Part of a small language model's weights: 153M tokens.
Each number is 128 + 32 x the weight over its row's rms, rounded and kept within 0 to 255. Layers, rows and columns count from 0. Numbers have three digits each. The size before them is the row's rms in percent of the matrix's.

# up: layer 5 MLP up, 768x192, rms 0.13, rows 743-767, columns 96-191
# down: layer 5 MLP down (transposed), 768x192, rms 0.0461, rows 743-767, columns 96-191
up743 102:100103138088097129182181118200129138207098120097114164058105130154150153171144124158137110173084089180196163070121133126111087120153126082126145145101151130124174093146142089081154132140156131102116150147143068116057143097148159145119091138178113110094125128148152201140147170142118184044
down743 097:112137143184127125154153152107135158131091206122142100148154147194140150114157125112106159117163155135052158138097186143129145092159157100080120135099120113089122134050166169079097145093116140111151116111106128115138097131104102136084129184107118139152133140137146123180173096154171108159
up744 100:118069129110125112112150155104137095176091088159104138192161136173121103126104158181175146103087135106096156104120123109111132153104131066118155137091159102166111126164135160071175114112142190126118161097182133110128081125140172126115085211093050142111130073127173195099158149102107096156
down744 097:130093102106144106158151124141165130142090119143140111123085033097122182092157137116104132155107123113116117145127159213105163072132166142109130100138101206158092103108093168102114165109136091123147117144139100155085154144157121155195171097135115090118157152105128085164127091155236086105
up745 097:093165132087159115103148099172156115164087172148144147161134157064124129112111142092126056093134132161088130160181077137150108126147057134128150112135168128105143151184135143173151138140129112137170099133140116105123112039176178088067081172122123122108113178138081113213118134117085111139
down745 115:153142153090129130164122104161113127160056168144136150128148103126143114113059148129106080152138138112110189117142111151165136127118161143162107094081117125111091168109113078145100154100167158080193104097089132147178143147140101103037129123125156144182134141100071116159143139116133110223
up746 088:122132108170095128142151123180145122123164146110159163097156115128141190068156099103146147070096106071169093115123088064073123105160142110103118164151128101151089163140076102135134145109177176108106151105157089127112123183149145095111084074128162102139099109111185129100128115158130069112
down746 108:105074066166138106122123185116111088104107088090168145161136050100089118186171133168072070131092156089149096080121147109134081115121087150125101159070118079089159116138164119097134147092145089100088126156134074114204132194081067126158122194124115150146141138141073103182122169126142165124
up747 105:153101024125183151096133095080169166174174107144061096108105099150155151118107149104184180156092108157152074169165121131146183097094191111193180164107090073117114118123156111138116155136142185125155131143142171117171118162109130139073117083113123094148115119128160192092144138086090164119
down747 093:096135170076104116115119126147153138130058104118155108142141215109131072127131099068125111102131153127112180146075128155145151074114171096109127176113149090139122140095134114116112088127163125106192108169130091082178141081130103157131100131150146154111149056193133170118125074161118093168
up748 102:165130111144109153153106188148154155172077114143103159113118113093146118087135103119103106122095092170128125133151116145155154073150106083113093088105116088166107143139109065117108105092092146119142131156097133145107102139143143162160151046165166188208140123160064078060077161166109192107
down748 096:070126195151118086135092187066101139134194101155128131095181097128147210105152122128108129074101158087087120113092114113123095168107167094124117145127147127100110179134136087169184136115149118191183111130117154108082134110144081160145131104080123124128201178130151146125119127118170149091
up749 105:114091174132100175127132177196112141094110121130115098114117098120187119100126092136125107120135086133169142139151110136135118100142163099115095190161148149082154066161156090076161150106062158126118169093148163186103115173127154165155089134074118109135135129052141076047082149115124137207
down749 087:088062206169077089123141188111107142098162090110137158077136138114152150119129164170141113097121120117086105117174128148171100154127161133130125161144104112121097092087101126126115074065151104143095149107082068156057189030129134134104106119144102111137116095093177143137126112130118162150
up750 096:095196066061177141084153132163146125138088083140051073067140160140134126183125154154082122111149102124129140179130124108104136094157177095087100082171094114091165120161152159115128130158078083143126124120132098094090125181154120133126145141139158073130110159096100124095109098075118132125
down750 098:161134133160092158089114118159090099155162113150163182089080118143102152147138144146173134144105080123077116137115172125071097106143122117164173139091125085127153123077114102118090130115165144085132114129086144123132072150149089142137129112151133146146129148125160122119138098190109086126
up751 091:097121129140126165179168145053125129099165108122161119134088099103157133092107098128151148173101132154201113094134170098118146111087137091114177150199061099127118135093116123219072123131129173072090077071139162131070101156079150090096053144093147156126160151094152123132098155126114119229
down751 100:092106104125142125141119178069085094103138090101185122084141103124129113131126036119152167086124130109139172158140121133136174157122155125100135099184148069121141127096165119075148162176113119173137157139121128158135078097117134153174074139140145187114142086118074104139099168125124111071
up752 103:102085126126156151054205141114130104073117116127199113121131129131133131123166181124151190195155161120113120112085108174131144143166146144119106169131119077142130131097142108090144096178089125096140113077130132148130123138142168067132088108090072137065135097152123167103113148110174118091
down752 093:093157081104085142209151161161150156087045099160122148111068199186085107077148089122102144099127157164129182051158097151108091122070150118147096131173163149105133120088072088130126103093090098151161138112047138107112128123147135082135116132132111076147139086172112151146130139122146128057
up753 110:185143178101129129181097178119134135106099187120156140083074088153143118127166119151160165144200095137105131087153091150086075093156145164111129101148134177133093106136156134073132140132065075071152115107108120184060109069185143114131114162133083159114111123151082104078202113156093078118
down753 095:109129115113183152098119120136118113143130108113164122121113142155121101122139083103159142134209059125143186100081115123105171122140125082147171171143147179110129101144126083132088100138142114169109186100147106179125121053121102090177108165099151116111130128127150120109137095148106188091
up754 078:058134101117119153091127055139129069104123140131146163100101180147128118148162089113108106126097075157130160112165070137149113123195074131157145088191164090144133095179134118113076087071122147138103080142229119114128111118147084030210127129140141137133080072166115097113108152061146141151
down754 102:153088120096157099153089134124094172140127160080099185139181091144119162177112094078130108118126112118148146111147129093135151071170164079068120100103145145137099112148114132202178134191139123093130139124093086151161139124130000109131108132123131133135108149129183107075117111101085156177
up755 107:116135134169117112113079160145148115105162079122147145088200109167091093104102111115122203154095146168130156112097096132127109126172160161106172124127130110098164112067136129141127151186031187139163176123146070132142137094108142158088142149103162176090107096105105095137135201134108137186
down755 116:152087102171093107128163192123140142131148124136081160084088150121077120134087124161113168113141086115052146137111138098136108146140164087111103083064113137156084106112106121111153131141077152168113098125082147089069160072158096065108144162166132139117143127136103119132128158104118053163
up756 099:142110169126194135152160104130104130091162124117098101179124121148118194152117104099052172134171115175035129111158158154130118038182169108110151128122130132106146100088145073167167168184108110133112101110166126138173107130146195112094170164136138122098113124105152105165179149180154104145
down756 100:168140163114094094094149149108114113103080104097165108120119111134146092144123082173184152069091144110103134155097188125086161129158093140148123131126106138122101152132129175117197108153128088143127125097140123121107154098151108106122100105133082156157155069155097136157134098157111117150
up757 109:115158154152180130134146114143176110139126120119105123171112123132099097174106157070127136108102149116146090158117137124158094093106136101141142180143146133099096125162117053086155183183093111217126083130128139117151176111083136116110160124143171142155104106095183091165166143173112169152
down757 091:099080123162121098116151094067130156138103128153199126143158122148111090146155169123089184119098117111157115149126138210116120115122113167058197154142170154059124151112131159132132127139121155086105143117113081047095154054165190116081084127107137150057137151103154147114151140127082102068
up758 090:101108112140131162115120073102158130116129103094150123106194124135146122114145111144167069162111128151114072135138176161108159132128131119127174093132145165066152158188158132158117162180118112060162184151104070114118187156117140163188161122113103174171073144152104109087080071098133141068
down758 098:142143128122123157119126139145093173101157108147112069153151175118165081146173137105086139099182108088104134077120179122122154173127170101151120119157096155097132123133066110070073125101142166168096145059104139194158143143142044135062103062102163103136165019114117082172136168126174117152
up759 095:113141156132077184148187175175085114187092093136208159140199083131126145097145116103134161128114199201153144159135157163124111112144157176138086081110119098069141181134129112130202133179110103144175145119134182127069058114162077138139124140099160131151108140133121067123161152104091149134
down759 092:118118138109143123105106141043203196155109145113088101120102126070091070032149136090155135105092120098185071120154066089160111127088039134131126060150176169147102124114148176170147152132093089122079129133141114145105106113129127130220113162144153085132133137070158149125123180141161099126
up760 101:127132089192187189073075136104029190097104122140132107148091102111113091123157086120170107087114123116172142155139104132119093084148114207146134127086127091120103104108087152120189142115116090116106115148164115079141152106124125080185135124100091122161071060094066105159151188084116088128
down760 092:094160120140099152133081135085161152138105127102156106126130153159119167176100137142161113102106192071098127115146154057112174224169150131141107119125124163161111165092141126183148055143147141114137106121164134085108151158163127163175123126122134098146137128176078127130176135121160094143
up761 095:105131166151105124123153107148117183189137207156140140073168111148149137137115135161143123066192076113178148096109136115142154108155133153111130136080098126063135116138101205089108163142108096132112084155145110160143087117122115131087129113125133111095131116096101077108111119070122166130
down761 099:126159103114195094151142158130138142120153081169048094168112088098140105169108134202120140101138183117158154134150119122102105099074076039150156094195141164206156116102100092141146133075039168149193161112153158109124211130149050131119091121164148154070112155144153131156150102145091141154
up762 101:139144132138107102127138142114153158058129102091082072111094123074137154068142110119089144145132195172134140124197100131108170103094097156112197145153168089098119098184163141104119061108094175151151152170118121127148154139142163166106145167129114163119164121121063214126077128147121117132
down762 113:162198115162101135133095149110153166107157150162111115151090138150116074181115154173169140145178097139143085082087147151139096081108138107125114099176147167134199170129093128177118122056098097123144081132084137125111176087093114154166062110117163099108150115121144165132188101089148131114
up763 117:134173162153165143069087150108173140146107189144133149127107087129133121097144145085195075108125160123082142131179143117141114158102098141112177083094146173102156144136156143137105101116123129146117097121188170168074183100137171090148142173121189118149127185103168150182124147115102155074
down763 133:159154088117156116100154135127139097125155155179099108100116125078107145093149152108123140161114125127095114148132110162134121179007096154213156042152114096131115054136103077115137138130136130192136136184134092113082173158109194091101147137106178119152104125106100159101108149115103094086
up764 104:154153122121119170136141159167103086105126078145136121179129179097118125077194106148176080119087118105131158074153125127107150158176122071138148078113120165082108066135149100120085149089142066195117132096141111168160169159044091114094085110106143136103084148112127087137074110198109106131
down764 094:156112168163123145102131111094135194113140061153156074093106118113186150099145163122099140112104102153105075135109106131148152141081129152094159190133125111124110111105117062082136128142074153119163096105129082107146088123176135136061119180065085180207117110094140155198099151091127123164
up765 105:083115165102131163152127161201156041142131108098102131150131082147176150146129120155094088117136128150190190131148091132144154123138149129158176168155096164144099113112052139119179198145124169135105102051101068133141163122093120172154059139153133157114115182148133156096156129133114098148
down765 089:114091154087118143103165084178165187140121097093113121110124103119174135122107154129135185089112082142122148132161127140121115138075098169111092152158138132099139173089113154138197158091106116145210162124128123152099115146122106151141070146162125196154144153130207124136127090152128116106
up766 115:138146132131123108119116188103101179101137107120117073127162191141114126160137115113104106134087132139128101125142127117133148153166186163137124134172177176126086112093127138125147174165131109127135154112174170179098188126090137161126098127116105109125119138143129150105123100068100134167
down766 105:154076146134124146129180143119145154111140159144092105130112153161101062114189116094142158155071146132167144131081165145144132118108097173141135135082086131161105075117101057160091089123124180129167105129123098143169133124143230120141094117109160136125164164145154109102144157097058144116
up767 094:146107093128130151112151167113143104109122113124099090169112109159154131127104157154136129123127096129052143115134116139098128116112066112097122139080109142109093092136143144147180128111083121123086110095223161140141108086135178136049114159070105128110143154141099138107103112136115101097
down767 108:150109120102119137193136106106162131152149132084177160146191131081159163131133117060116096118120105151161123122126118174130145164118187107126132112194090172171107112138137162130099120093146169120142172115063086148165059157119081152113135093145099148120114100219147174129118142187162157134